From a checkpoint of a small transformer trained on Wikipedia: 1.67M parameters.
Each number is 500 + 40 x the weight over its row's rms, rounded and kept within 0 to 999. Layers, rows and columns count from 0. Numbers have three digits each. The size before them is the row's rms in percent of the matrix's.

# up: layer 3 MLP up, 256x96, rms 0.159, rows 148-193, columns 0-95
# down: layer 3 MLP down (transposed), 256x96, rms 0.0893, rows 148-193, columns 0-95
# gate: layer 3 MLP gate, 256x96, rms 0.166, rows 149-194, columns 0-95
up148 106:527541484526487451477486490501527522484540463525476534477512509462474534522520619556501494507445474483522542489553439542508485429553525504479504522530406498478436429456581482454503533603459476423524506534584450478526539551513556473578486507554456535552459513528467491503518523479550497496
down148 104:531502504455468450532562456470560480593559522491532556485514449491508430495534514459489517524478536398517519439526480472532415489543472525510548497549443518485450548481514499476565549549488499506529505461565512418471517566468427519533493481547501462479415479521444483518523486428546530523
gate149 102:516529510549512550520494539560521440557473483433601461509483510478503501555515545508431417494462489506558419556565564459511464523528591548555518449495540587442500542471499533499447505538469482520500489418514538464513532458527530463534575526506499495476507492506489545546552517499462526504
up149 098:449485523521476567455483488539403501479470405517500484494485500496512464473468526431505464496535475496538525530507488489540415509490446478496508524629524501473579445483514475473577550539473558465494475576528487514435467480595493487481471483526467539488421492500508492505459495508508453597
down149 104:428525449549463521452434485482484535478531448567500456468515534476575434483481440435475519417453527512489518469517487427509459552535528483505521573556548495528475502556514553432586503520458547474426525514590497494442511476517432539478484463496550468491472544460466499502513510517515473543
gate150 097:498543510525475471465521526408536432531506508466544485486491474529539488478541508470465507567427530479442518529484426509490428481468495533425465455523563482569470496513508503517511489493529492452445509514453629417505491521468585459529488495520444491477576526496575500524586474503509483547
up150 093:447506453496542528458505512490513615464556488469506473522481494493508496569497527434483476450547425487464489503509570543508572454467520500509419458426503563501481497453501543459512485548459527496558524509488457515562473390472487502492461454427448540501502467486450528443525504428547448491
down150 095:481555499474489461546524465525489479466515531433545434496524499475543511514444528433546477503504560474575451561514517505527453510515541472514525553494561510494513426493448468491439492516539540469489523473562557543513453434556617466513487505559485450501470457478523572424483539540549539437
gate151 090:466468511483554503506517504540548530472543465570484505453526595440531473533493457502424523506461527492555518543530427448512484488445490451536441399502518482485495506446511493517504479517438526491481569439543535478511502510531500539505394518490542496438521426462586504544533516582528493452
up151 092:487487518504562453507502532451476443544503524462439472525507478442487559487524538448536473447467509495419514540480514535469502458541536570517477508457593534517498500549481469502459477471505526506539472570397470522562474487451496465438523531447410550528528540556503398472518469460553526528
down151 084:509532541486463499522484487433453481571477553479574461507555482492508490443537528511545520467507478534492560501497539550494500552503525496484502558474464479528510549445475523487517533583553507562522454495452511615510530540453571516474609470458452498542501445516485457480524445480418548570
gate152 093:523459446549558498518443463475442505443461476527483517476456534537572527475537513453472501458442491609541483480518456536530476507509475492489528528457489521507584411470545497433507476490473480484492577542488477533511507550525555486488460471575536503451442479504464540556394522467524542439
up152 089:455469536506538519424450549454485519431488475426455529452463557592541487524560493484413532576430551532475503464560536492496544467516518479482500495505524485510558467518498533476507501432524515500548578539485496522446526529506552466505411506445478463529512427521489503510425575499530520519
down152 089:465500522498526427510473456476453528464481413477494462445511483511520455583579560464467515514468534529454506500446427490541468557491461443465522510473477528529507505488529499477470523503512468474531532566486480509506452542542423477529610472536517488456375473486492554529409537492512509460
gate153 091:528449529491495466548499538519515456541462562401527455522477488556549620456528508500489464509507559523444526445522530462546453521460490575490457446458403460468453543497551495464477476514521501494455427496539553482549512544561428517529515538482514575507474495492519517481519518522563525472
up153 091:482456471471519540568469495538531486543438490468548440448440533533570517467592502485520442495554517477471430509535521498486491469415484452512468481465430444497479571492496451491549544483512524499488469498491519541506438500548412404540509487418503488527556514443451546472520480516466531455
down153 086:447503561467541455466525480380446529500527440509503546519541494538476456469468528521559449423419476520494433575531525491478479522463458414423535512509482456524497488472533427433532531481503508499564442477441431441507492531471472462537484481518530464495544547473519539492492469495536516515
gate154 103:544565549487430529457459540500558481509527476535493479496471497618479569499466447437451541449531565475436538531508485576535468465486472513566498464493428501502489475503494477484491459553497466502512466509523542500531517498486472505530519516479543465511428457544564641451497483533541545502
up154 112:527539527494498550460416495519550410599493483457508482467494468533474566522585551459461465469569475499456471522543508498468501492469505482523497442513554497516520408447460522512519466442532411504477511504546491559498470511541470549584579522483523514499499423527538540438476519489538524479
down154 113:517540556539457552513458490468560362506532556516533523629493494559509552462528458469461524456542510471457501513445503538455535475490532509577479520477476502486635482533471539463514530490532497496464506461516530530484541448543510521528511533495531445488513523515546548441515494494556489480
gate155 103:493532529529441522526465575508452508553565509492539575404520560541527497562502490514513478480480525483522491514447554576485531494430555519481575533423482525522496563487515579513443471507562464507531433441516462481510544509485464586529552510519505473425475509499475538550541463493506557497
up155 108:581494540481413530495444547450461503566501471543461496442439515461486459428427490481532555484437498554529432449532524561499479499441483579522497538439535501505512536537494507538482521505554580514450484448500454477443473453532445485483480569563534467482528519469497502440485509483542499541
down155 104:505532498519542466458485528443579490506529492535500470492498496485560480460457467512563489453469528497490472440496520518496471451462499544454428556501491526434520530489542495469505550517546492560448427440433470444484474517462364433435432589492538527512530456518549492533482553493510484464
gate156 094:471531575503478462441499571467432489428444493453502446483525561494505454489534507469524518429546474544466449551511528502467440520559545487432497501499455550523510514512536474558505504435496520509493564509466510468496488544472528592533468472515558509473587527513542487492496453568432602488
up156 100:525482480494555446432505430499517547486524550450549561540526453526553551566522490542420532467462533518457519502468588500466488588442424451530484484503526472520464514488528460563533506459440464523523478467560530540493551474515487541462493526534465505516535499486482522429544546536519403547
down156 095:500444414464501565619486508498526440500540497552512601426425518451566456482477496526499509553520474447540498488563553536472461449504513491530494478491450513519470452490479447431545516499507503523520445477538553504507501414519563496559471465496500485550497514466473482466561499466497559455
gate157 097:483550527475534546461572506534511458515517552434440560483480470527500578532494471606499466513474489497463439541478530495483498524520411497506448514517449477520550566541505508456494431540498559504549556504550496542411494568429501501536476431494490512530542506575509489517503515550495429451
up157 100:511541479521475510470526462542538495553483532477472540531413517544517574500484423604500429534442510456467458546493489494495541532479448491463407554488489451530530565554476490433477456510497527510502585477513520517434456547486499469498481432542470456455481484589508541536534494484510469441
down157 089:481465523504505410509546497536478518464457506530500475543560511541486508558568570530456425465505410502448520512532504512508480601466501497510529513506490488533527510419533582493491530513468563443462604552505493509446500508409457425481481514482438506489500497491496425507451557499489456492
gate158 101:419506400487503522400475465473521425509540492477488516499556559482463513549459495440529433497610488501491380494528461504460524469434472488437509474471525497502528466524421469436514465496556513528475465448540528455477482516503500555479510532451477463486506523529490516515433544529530466510
up158 095:495442456488531498507493494447468535584533486473518577532551448488514541511517472453489432492512492541474484407455514469420424495438476550535433509554497485479488497474465485489462429509551513495521459530527541476528531474452545517458465446455469528511500509515410547543519575476540418431
down158 099:537478539460544514561414535518591545511501473605524494481496477540472449402550517529534425483428495499519623527452505495519486521584507491482513495497423512488512490473505421543526500545537484492509523468474485488486507480513455457545478487415505488531528572524469467516520523525526473452
gate159 111:584467497548521541470492509540496458476494547535515503513496559516542500496484510598448426490523489486496529498507499486466587413539458580505541484530503557485521465530560480419500474416534481465531524468501501528431501495483483499550462460550424524508499462476511443585563529498456423456
up159 102:524516428464558467519552515554525462516477484492492471581449463454533533558477534368449557498482497505504449451516482515481405590486527457520513508505483489525450475463515519555529511537471567487450505591554548535549487483510508472511505468517531504563485504492484588421518520505507480534
down159 101:429449546513489544511496444517493531494476476479524507503472458425489474499550503511591533480411562480500462495528522512612469565465514516455478459472506468538549467482526457434513445457455472509430515486526433437521508450458481490518470526447537544465500501546535527450527491448558433577
gate160 092:516495504538498520516487523512556562591447488501479484560514491505527525431518559457460445441518409540450523580504480555499555518502500491521541484451483451485481539531527450492542501563450508485508476542582517538457468516523474489438481545505525490539398578474520516532539548467490604489
up160 094:482571505428483489510473492467417456444472510538477490543495533468545496527471461514496568571471503459530487466508500494497495508519466495461489523511549532473563517457567468473486507468460478504477568506425499390559578546514519451571527544507474532505570416491478437489459428497482430546
down160 089:570478420536450488499446497522494468486461525526490509468534501448474529477505509465487440477520466518511465421537605476525468496497536488465503466478506487498414514499442527441544455472541605481546493420506513514491496512461617494487522446524512528499574524493496510486449519526435549600
gate161 094:505473448492490497498486578524598481563466529489483423459479546570436528530507505608522481512523534532440507492536552513541547460510452552559497552544538442538502452471425478495480518457476542534504486482548521483526470453452419439481469498506500474488489564469502486522518552426485429486
up161 098:449458528508498434446503481489440504439500511539534494583486525486583481462494508401427547448465483513531508500464457448425486562455556517465523464471479540525437468509557503484507535471556489445541463512464497522443475467497550562523475439454499545525489454578496549581493479471521508534
down161 091:492466530534441502557515486419494475464520462491524537461530455567459528548568529466493457538549571478505423462517501570522474440427556513505468546500516452586521430525426526486456435461509512492498545507586458498510551502460534426463491431478480500467478536501517530459477455533508517480
gate162 097:497514416545512568506502543484455509549510509520424512554530531439479550498540518510448517504518465481546462513479547440536522532500509458512468509459530459517532516515551476456483485436464561555448534502443506517533463491470527517555506502432525487422549434592606483520496513505619489491
up162 093:490514492459531527534528493508538534508405539509451527433481474525511557449539546545416404453453541585546512469477425512565507455451464470487514479404474597471456498499470524507476469539569503499496465540469470467527533505528535553495525535512461487502454548527453474498490477536504566533
down162 096:549470489553549556468512516516517473453576525493501529467474566503453504422573608584441439457518498552520436476558468452569503488497476428518491449474507497544500466464551551511511420479501535551470446509526487536477503495501592494479464511483460485451526471538538475539496543475538499531
gate163 107:488451437512519487432480466530472508453489519469554501533468497537493478404494488451502476599560497462430436503481466477497505527500471592624470475498491500499548473421505490466493495450561618543466515478437501564511479465498495519503511494531489466522501496523525484521482477410483522560
up163 103:502493536469500495460499527530445548478447600448568452573505516474549458437543478446480478553518492542506516486543503496548528561515599472502524492488493553481528432471499455568565515427514492564584600513530485510481509526444501496524459507473518481521528511499598465499494464481518511552
down163 103:518525604431489582490542462387478520495503501465430483459520441521516518524497530494492503509517452493478432496445499557516463534514518458517494487531488510488507524419502488472520490477567480513489501544494482481460506434541423453439355475464529528488475466539571539468523465491559516500
gate164 099:448417491505466583501566473558484462509441565496470461469539481536479482491539476486549502522481525465496546509525514495479475486484526463470408505547546532477509583489443578517518491559496523450551544530476471487489472471454496496477404597534509494473581448581529499498522437528483529451
up164 104:417467452504508593519520445488470457517445485469453538484530476451510472494486550428517511543462507473479532536510550478506537516494541512407546542485487550524472522444422520439524472567520493535516492537420531515566493484455517533540520555441517509429471583449500491459568497540442490542
down164 103:401478534507525489508520521429551522486477472505468566458524495478557489513472552434543483560520470425480515546478464516439472493485556530533490530436524452507547540484470483507412470560553433561531522510448542525535535536478429513566568547493505485515545526481434461462470490445451464463
gate165 109:523460418490469526449547531500520512466558522499491510525548491477563494530478462492467455527471534474489508512548562523499510419454498449503525452419515496510479435499488522546530439438547548402452523564471586586477516522469568496533493530484538483463493550477420490413496475453499537520
up165 110:575565593524469471511470554513498548452520502497408456571498528553512492505534496467443480455611524537481492528522466483496520501531551479454554544454515540555479505534571453479505496446473504554455534464523440498498469456534508497532496543494475494574472576479501450491460461441456571497
down165 112:507600489475562509499503464483502501541539480504426523505467485551464518480470461494494521552581509522533446497508457494480514491525551471514511497468470501425588473550474480432493487501504437497507524413536503483555514503553536418495459546419505570530498567491466433502574535452483594469
gate166 107:488497468457546488520468570555469488480494465483473589512511535516458649587478518518456543499500518547493484450588521506563503461508533504495540583534495486543503509506484477483508530525507442449476500552590507518488527478483519468449558538495511595473409512497441493453515517525506526500
up166 106:482483514483471585489540509457487514529549519435485487494465497477502490422475589490470481490442539542439519490489460535485478569569533475509506493472469587428510522492494468556472474481469545515453511532529486480449503469505512500603517472474459375536557539502537447565481465552528543564
down166 109:497438547490445525527447510482526499564481461468510572475416480557578536501438469508527414476491599482505529524485535567478492419435515456437478567446506579533527515540500515526512540453482512553487454493569485479502514506514480473529521430477501486488423456529480458542490497560513521493
gate167 098:506537478448468468494501466517524427496490562511523534496564521490446476480533475477510534541553404516494538537500589525596541496485491529451554386442434541502480487444574472522487479522499496471501558512469533542521595509494514453500515450573537499523504514514494426433489490481539539466
up167 097:500483489427570493506509505560507439483461494426393416495509504466563518487533551465519487543471449514496501515481497523538450445470527497561470578515484439536518440552437505518535437485503502468463479570479598456548451498500456519453546511433529551481500465501442459465507488534500543494
down167 103:524523512511459467429432496413506486559484493469507519487502510517500560507472494534498493543487454465524495463510511468431557606544441510478504574554506500568500564575429538551520457513562501486495500505481505414549507443482472549477518543512483504432522488511378458489490495504445453530
gate168 103:482544525476588571488562453489529481452469503469554565566506496532469480459506551514520488495535395444488476558477507551546472475484499618421497477484474453514538455483516489504515436547527449500513505567486493526538502494510582455507473518468504498547425496558482495523474464406523481512
up168 099:557483492510486548530476492481535561501524481561526532517535594426445562450503515438501537501502528479492494437584476471457396550498432502494487530585508477559492554537476454512509564557501485464543515416527459500492545511552474508474508548487546545508522530540527526461512488500490601487
down168 100:478511439477471524488496539584518460470574553481543466507536451485526492483519595483472474454535565535490573531520540541504499490489440482524517496456529446486547597473533530487433557456406486476518524519493536500482534537581550502470422507507485580561550485453520492495459530444510521533
gate169 086:510520540524539532488483544499553497479534500518441497462412536528530536506534441435463523491547500510469491478503518487483466559561504485520563522450480398519479556533557543447483405525442506434492517510517451437494473494500469565526582544502548557456462525524536473499593495531492504584
up169 085:549466459500481458535582502441417439510554541568471479507515526474483520498472480508515441490478487480570445490448457483538511509486521577517457481569496531468506435519434500420473509544456525421463536577440444449554506567529478521466509511541482524483439522510565536470468453496518454516
down169 089:582497526451482504481477539544495532521566410457539445478459482461476541476460496530492485495504497514505462474519418495509529568448474479500448552506415442441506471571562552480510542514466568534520554492546476492479526476513402497530507512443500467523406493516508523555500546463555442551
gate170 103:470548556491450487463488505495432593522458497533447551511432486458497570546546517547430543549474503582562531488453452446516564493456446492466450449563404496493461470488493499421457477498514484461495527486487485487458500506473539533551534438522563525492468513540555463491466451488470480499
up170 100:465532501464501587531524433527461477494551560578442575425526451458507504482502497591483495480443526527549516542453517440543556487490554455480549508540518538449522490533549454457433498511440556534470562502500470556459505441549505529496479431528465502508554482500431468515508535502454488513
down170 102:522525558557479531533524421486522459445516481455558481489590506494494479548526537466536407424470481442507508550547535521497529493513527464490430591522609515488484521517543486516538537481480610517537527537523507500518495493546434502484512568421533514539467543443515533494490514496516533535
gate171 100:452478434528488458507493563558540440429524538476507518491481527473459576461578559467492526515541594446418513487541521533511558526481528467442505448465523552443466572541477451509509515460486528488506456479556546474500435496542480585506484539535495556483493460481527477496542483519545559552
up171 092:530515466505481437546478520515488493518486465464457512533481466546551547508482420569514504493504419542514506545443500535413488436559524566489406513551480465475507448484471465511444475547492468436456472534478450481495476533429533478473511433473573417556539480524496503588458505506491491550
down171 094:491362513532544500526463553506467539507515510517502560518510534485443506402500421537460520561508554428449510522569493566492516458445524497514537486506523504525572467569485517545495511496567507437557466514499534444469458467533506554459507511535537522469527501511597491497482517509480461568
gate172 086:462447443490515507448493499487540456503591452479544441432499582509457535500460474488535513531514494464500493520387447488504449514453512494411538520558471497496489540444438555443470498531525480497540569437479496454500470548531478457477466534486429471481503533472508499543410548575502494523
up172 101:458471511509528475473464537501435497488503563440542550438551481524550525518445607579515449532546502471478452487485508482547484467511515455489559528459480469582518504434509464474437475500498519471472466487497500452464450487488511527565509446460496471533405498497423570550474545480543564438
down172 099:527490454433520454509551467514437520519446448512514510503518449494495533452467416494528493520464488559490496600500452487509484500483504495408492498521502502483401464513473498505544560499507476545578567498356484501437486516480450450520460487559465488437538549491509482449547504502444513483
gate173 105:489451473468489555521442447542504480434492416565448466569467504477530523490498497500474516474516445554574513567512446456435486536469484532485578492509480459506445518490524534496591484563535530575475541447472479471535577449529508470515513528537489484463499575532465511443563519473512429480
up173 103:510488490507495411490533549500475505580478513506544521528435552510564575453530486497511476491425552485479510427460534621537482513478495522478506515525508529530484514494427541463532554488430471529436485443426549503429448468421518521498445518455474524483439508477543486495488432548492531498
down173 101:552481585571518510465492541526504492516508537542527507448519522473522601493523475577510538500418488486473565470484514551489526522583555562478427541539499462519561480515458536461487526529468453497488481473472517475460516469475595553463463434476461512465574484503492463534473511580459483434
gate174 099:497442459476504513518515540455506468457478430575578555425545461492466542498491441565493460490426457536481458557485532545482524531490424577466485545502534506549477490516491565508461509500464468526460492545527536512560465527502477403483548469532503488497523507566462518515567392487535479489
up174 106:528526519496389459539496495432533489521547620458455493510506449510500479491488434457547509501484588560487538491526539529556542499504595444471472517499460569510509497473427472576504481387485568459507460548456514474489486508506513524518463486503533516440530516460499449518500524518473469518
down174 095:404416502562493526500486467496477468525521494523511519470562510577491520506473544489539507498436496427446506592544534509505533552492472529447447460518527497504498554484459485443524566471545461473521501467561466579510550519511542393418541446545481551511473485535475479491568453518495508494
gate175 096:475465528527448489541465502426498483527486542482511488450494558527498508526510481532473544464464482503500577475511542438498540463437521473453538513487536410515403520488561456427509397484542526530408520469516529526541516492478427472436527533482563439514515505514458519477521481408443518458
up175 097:475459487466417541523432513469529464467451516503515471504534516456526505543507469540458471469551445487537579524528504504538485466517516456471520600420567436509473531536443457473523504543514513479422506524487518460518530468531424558434553528524570522472498554537500554499472426415477514506
down175 100:515472511532538594504455487391471505486542524521496528516583548447525557542456548481472439500509389532486559501446520495480502457476509493461510524580524480535445477519502458468514481551448469545483610482488505483497512470569509559443540509511573484518569476475500463472471496463525537500
gate176 094:527591484426521548525455489472498524547519509494492536517506516522543538499473500554587443607467556479465553484445473451514498538448419519560465457424480441534522564516505452495544431506509522536535498452497529487488518528502429462513501464522527507499446511594525464485455469489520490575
up176 094:441512511450578488506510552445494554484566556516490532492499510507498460454474532552532480462445517509541426430492456534448553548602493442576519463488504432521527533522554465485435481485488518451431522465496470494490438587472482488523482531484497499447442479568480490469530458452446499539
down176 091:562449549532525458479531557493466479461525520525519489491500534439431462527462484452453436486554404444510465505606511570485499553469464488452511531495483464462545522443529560510516451478458488492453609542534467480515507547417489516498495431483511461542501487446474503547502531463545499457
gate177 096:453472514516499499446536516507454477541441498535478446530485404430526464525527534573511511487562517536549432527589486522501466506579511550488506501469528514473474453523500550496580465485457501566529563491500499529443513486540501472428433523564492560554460462547558470509448494486548430518
up177 100:572431508418452511509529528497482510513549538545526475514445525486488531549552544575536463456523552528497442519532547410526484485502500528489534544498475565510555464488495487526551448500505570504473489557459502515462493529570499446491497493528560521518546499528498470456393414459406539497
down177 103:476494572492451493559455501497508557495573511520478486524484474441499561563445593517442507450475506501550433485555447441503497459504472468499578483502531518462529499437465492613461523484485494510528537468510485497477525525550505473532433554525492623548458499527463505455481507533500450446
gate178 104:526505502524519529494480486434520562491515471522591432544461531513554449562539473518524509536486515571512557572581602522506532454483435525495546502542395428566488498508497473507577509470466469472469501538485503511483500564581509485529576437514521522474521506537497481548484511525540483519
up178 099:466555478465655522425529598551554475491478509463529597486550473527476519489479451486493513453547540500459487497482402591526476509461483571508503474491525506537505435501511479464448512506462480535511536525517516479510507467478506465457483483482592468510522476454510491487533555515561532494
down178 102:421505454510528496487492559561538425473478493560478504479482511429506422514511501515429526507522452427519477518481434457426489604563500465513521482533567523599492510554541528512453511516567577509565518519517569479529488451479517456490519487484472482537476532518521475498488554462485563540
gate179 107:512433424453461480519489514542520484524493551482430391475474457494432504514523506478499457488465480537545515580553538459405527465543560472502476525498526534497536461474477525525530536522520570466521419459456525517468592536481523426528545531461511515479504486501546556483534570470468566496
up179 100:534362473542537473570521583509480475529419535457517482487495554524559447488500570484464461579487586504559490498580563454499496431471520569393551467468500496509553474483508487512539522488477484498464478522498509529520475490497525440487513517474471524500501517509459529562540517477471474478
down179 104:538492458538586517515514518515463456554467544484566535411441572472450507486571503494539504529474472476548543483462531539459543542534501502531503471543463431488553527437556527493557472545449558502484500519494523517470515587445410501455545484452479462446467491519494445473533484451490529566
gate180 096:471464473558507533451430524447500500536542512452568493501568498555499538555479455518499524508489520525501498467514512511485463601565490514523504532550482529525529461454535484444455501498496525550510378521467422530546534509464523523549534517400494515517470541432470461503466508513386478449
up180 100:532535547540505495519480468566498490473449526582424506521519527513567460516555465583466577553567414498524560501546480498502517465397478573515569457460497478458511581519481521520468506463550532485464515512507529524483550525540466500470479508498462531491575474478525476509527452489436446447
down180 106:495530500492468486525483525453555507502540505582503555581571443482498513453452522437511449505517527465456570473585470496598507464584470462526522530520592459554476467519514485543479508551489577511568532512465480472462515512484463553526458534456506463505477517444524533557427529493473535520
gate181 104:554529590428556516507493512439464508470454525468525419438455442500550474460491534451448483534447521545594506537476514524472533520439481514548548479437499447525474470527587528478563480577440507525562527497476516496479505533439443444486472511535475515497486506486524497551535462457469524549
up181 097:448508523489481455490575567479554472448447530397422491460487579555580540538450552469475530562480541466479535525468508488493488455436519547526457460425478504491485478450469477548491415515474471467520565453466521486474511547456464493472460510506492511522530513506524493510591470543475526445
down181 103:532546493483519479464537422542486475534540528491553636559521467468435480496518513469490542444513480467409517483558550519518523481509535489545496513556517513500499486568492467448480555501543513441566480498445500560527463423507514456546494591521520437500487480536439485522455571512459529479
gate182 096:497509524457513472444515474537531549501495557553505461512472532478472550580541526505430498469523522567472494500495488498461505514565537483462526511493441498498516490517555529551456492456447550479539479529603511552508454431461536505472477580418529498576504448522559485491365523533450502497
up182 107:524518505484478550525535506485463491530486468474473490496490499547541528498462497413484491457523460472417552506521567501517492454527505504492511489529505439511512457534582480524597548545499461553494563460437433597442505584542528465514572494529543495472450535517489536450507486475412537585
down182 108:565491540505560459443482575530505485424501460469503518468467548455457496507499460495507562487514528558524442522577448497448530525485573506489534467459449462534529450534508486463505490544521456473488524475492510536518511527453592525469507560556415582535525547475502532439514533523480425415
gate183 105:564521513540496472471568444505510572542496450474501506511604545512553448510536491524447515499523516477463553528481479531515540511547461513528516481501488612561447527417548489526421511483505468517586452500503497506497515491478538548539455488462495486524529474538465573568446495523503572413
up183 106:497425474455534528504484541506500510482534524406462531504409495468472586487484500546542530413495518515485446448500574500448465460518507535571452467473465422449556454511468532472503517441520537510532499449423481578487437495480553512514464531494498551495564495563500495452569515488494472524
down183 103:539467441490506496547495483450539503435490575465475455444481499546440550553535503442509476581558481548448447503506545505434568491464560508551501508531442482560553481472498435494501500427491524556482442496502479460492532443525495490454424495521487499459514472430505454554506516512420462567
gate184 105:431514525485417507506456514437483429533525503481531449534557523460547489430523474515469526550478457524463497488476488463475466498544523531443494503536495510527513549547524505537473548541494463575555540562575527500539522477385496553409514449465544479481493444532545461523506402522526466496
up184 106:506527438526509497489523487459555472447531506567534497601575517511454470561490536548530481501519457533470468560525494516534517467456444496447489457500569497439529409452444470502522428483511531479545485484481536512444570460480465483522453451463546529440492461424456466484544536531424524534
down184 109:463556484555472567512528525540483416492482497505472476469462524542533546416450476463487515473530523513443506478461500524549481464407492503503481499564538518527494457497519499501466463477487526498574536505432451468418579478456500479549496439430551497430501495499566544581484476524404493536
gate185 102:566488515481470460483462514500540512523511504491455507439510502475459553549532489520458629480473508527578567459499488488460499437409471593537393484558553503534456492523545593514497491501504523471534497502513490516422454488498512438579514471507560500496449464496528472530500474543493515530
up185 098:435544524586516406436477553523474569512548530404510520450535459590490489544455514537529482517465554502479474477474477533482501561531589450431517501532478499527510486533518510539478475513536515552518481463573487456483493542530480559550521523500460457536549416481573495498460482491456491493
down185 098:502487496486512553457465507530492557515564450393470492487468492624508498473461521581536456497455520524517550463517474533529567545469573526477451469480498516504563474491429494574502495513446554517467504433459495415473410476496465536587524494505530510479528504517517526505537530521526455465
gate186 099:478472502562487500514416514492409481537510479547541480546465530536412487494489530457427522530439504502591511593453574488490436485465600581538519519498524523474547487447482471480475456518506486475546524456474524521515486465582497540510455533544475512488535481550527491455523520496509443439
up186 102:496527454492517522515544480505516472540481496449520582543522545524489533540465562512555475479539476485429476410501432492543480545501501452475407486559452541463418507555484544479406488498475570499468496557528471439416519469496526524467550492482525431544460530457481553475493530525521546455
down186 101:527424487440478507531467480464551549441522436520525549533507520459469402483455532576523586489546491459570496538572442461529454510488565430485469549470458513545561528490434484487483493487494496476503489465553595489523490455525604510496448484481509473522484525504501525492563479512512477466
gate187 104:560526500448436451508597517488428470528499476458555537487504474488488522446496451542487502467445541528481544484477518579514489558443532429470556472516469494500500507524480510550450504413492488475478526509480423525514538593539534506543506510577497573510471486495481448470528491508489553620
up187 106:464533479512533495403465476436439550502602448554473486501480532497495480488505542502495547517456536501450443486461483535484442594472473554550522454588532500507537517505527511545567434483503474553551502528466435537489544533501468558580520505534460543484522443529530513475535509446457500552
down187 100:523485542487531441515556500420528479503485523512565561540501529514518505555517504536513561483503501525462530518524542534537444485512486473456519536515430479432475511539541557532493509479490577515496446519459555511516537496442332498415420486516552489504470520549510474489552556467561505502
gate188 101:412470424514580518447530566507496492443504506386523558452525480523486544493483574528437527506503520508506484483494530532482563511528486448511440408535462491559542491503487554503438591470536500519491523503520536478475487451480533531539491499502546476592559449522474453467505454498503470547
up188 098:460477494506489556496506506480501484502499493475506489542510593524565535470449530436516548544485524528503524513531473531522499551527496507548574541534498503479418515492473499589511414551458424539498465524423474552459558574519486573493549474405453520564491493440522540513465457515554553532
down188 098:439541483558537522514533490553513542485512497479463545439470532516581524540506489429520524550418497522474558509542467521557449508556497530496475485538432531573419597455611461495436470490496473526513535461526448551500463482484495554518486506489473542496451519474549480486489423515538503464
gate189 110:525599488474532484438481476439471526519468530493476491475453495543488544518577526463492501520534452513481569508505513493519541512467524491540508449517493479462518512510541472333551514529482455579497457534554523466476501549457536489560504531482535491505469558509573460519427505527585434524
up189 103:500460539469501523454506579570534471473446448528569514515548557473473497493551509449418529515522560547490534529506463477435517550489424496429534544430472547580521448488523416522473446493454528533481460542498560537485544541530469475476493491497457506545493507488521541479477548584562492512
down189 113:480477510515490454522555541550432511476536503507414462515510518508501475525444479527555581538551490478460460489533533494514486478555443481478449444453425474450465544526507506563428526480561545463545513444443458522545476461523486532464556509450497488454505592518486548534522531493457595437
gate190 097:429545525399472607526474474466469499450467535490464457443496456518490517553524461501507505518518529555523531497477537518587493448532516556507590463497457474525541531503514534443504416493460515463500462537508493491527452569518533504483541513462503519594412523473520535509540566516459446525
up190 105:486516526427473540491516493456468427490534496499475530470543490516512502508435488489519499527460484572541605488475479426511504561523536502504501429465522496507559502524492569517521500524513479474455485477504540523515585496504536547447505580454505558551562455465549579479477554580543388479
down190 109:559526513535500561490490549481499548522505581448488450514511483479509483529473453479549544481479458535449565508513494482526453544446488505500535548421550539488501575518493483505574598502470544527438498411509530477501517437562476553572465550529454478471490471508468575499474566543523423494
gate191 115:544557480482504551476483443412550473494539480564489501517450497492562484509536494434457458470503436518527504567468451505486447519504490546478518519513472455491504536526460451430547458513437462555487420504528491488532482447564612537444502542493471494439487433458459504446487479532440514434
up191 093:442492513545540517478492541566511524528496434391431515565488458526472587500459521587538535476497566480477526455502496514571491478497487443514487464484483515472481434514562552459456511503466509514495501520463461430442566460446485506490503573425520510558476547527552456465483449480555490482
down191 103:557520469482485501543504462482547516452521477562542447499542483557515490457523456562408565426494450477438446497533461479487508529451505497508437415488543491520472478555590504450553486529502513496565527498531455499579524514531571506572419479524481462465495478455532457524504483570482501462
gate192 095:554471536472478522554470424505512388519481539493534472533550509563475504506458487480534509523526491457470464517488473445499495457405555528631420453548463570478458461518492487460520460464507517478464462540491511513516417525464511456521519446528436531433491540473479509488483562491470519469
up192 097:549480411507559495459560561524603527560482429533494489456406461469502476479557488473488456519466546546575486495506457520520475518500494507443502496458539498492572558520485569476493485527486499477464517444428490478587610469437523542487517517504456501474467498478531478526556473514517470492
down192 094:522476475557463489489536426581577529454504445526526472530522519544544518457485547492509484522506513481591481503529453469497495500512582516487495456567561476543483447580471492514495525430545506542503545467509508516478584536440608492556573485522483447476483500577509488538528461496531444481
gate193 100:469541472583538537452514510520570475542476481443448472458506553447485517562444444477611484526496483548502509446508502502479465489525502501619438463494553538513519530408522516482528502559500470429528494425526500514518579486468436522491512510441466472516513525535517490500527428529500521451
up193 106:552429602439476448490495473529443512464470488515506496460469454522519494456549460491460521483507496465495493513537528450544525494474477462416544506556396445446493518579534544565471449444498521547467532540429510478418467564533562490511559498472470478458517488512503525551547524519489543515
down193 094:449476493529533575508473507492467477465548487553510450490562554522502448425592512510526504505606473568476505399531507470532415504544497478562547493507514513496471470557447500485485550500505516488517460448554475485502519519482608434500487486564560482496480495538512526469522560544542471455
gate194 094:494476406477490480503451528547513490479458479466545433502537536574482500578465508524493561526482503495474491503462540566541457538480495462483479499518541472557483494473577535480481427481461539580440493444462450461575495477454520526543511428440530449510446527486423432524517488441498567471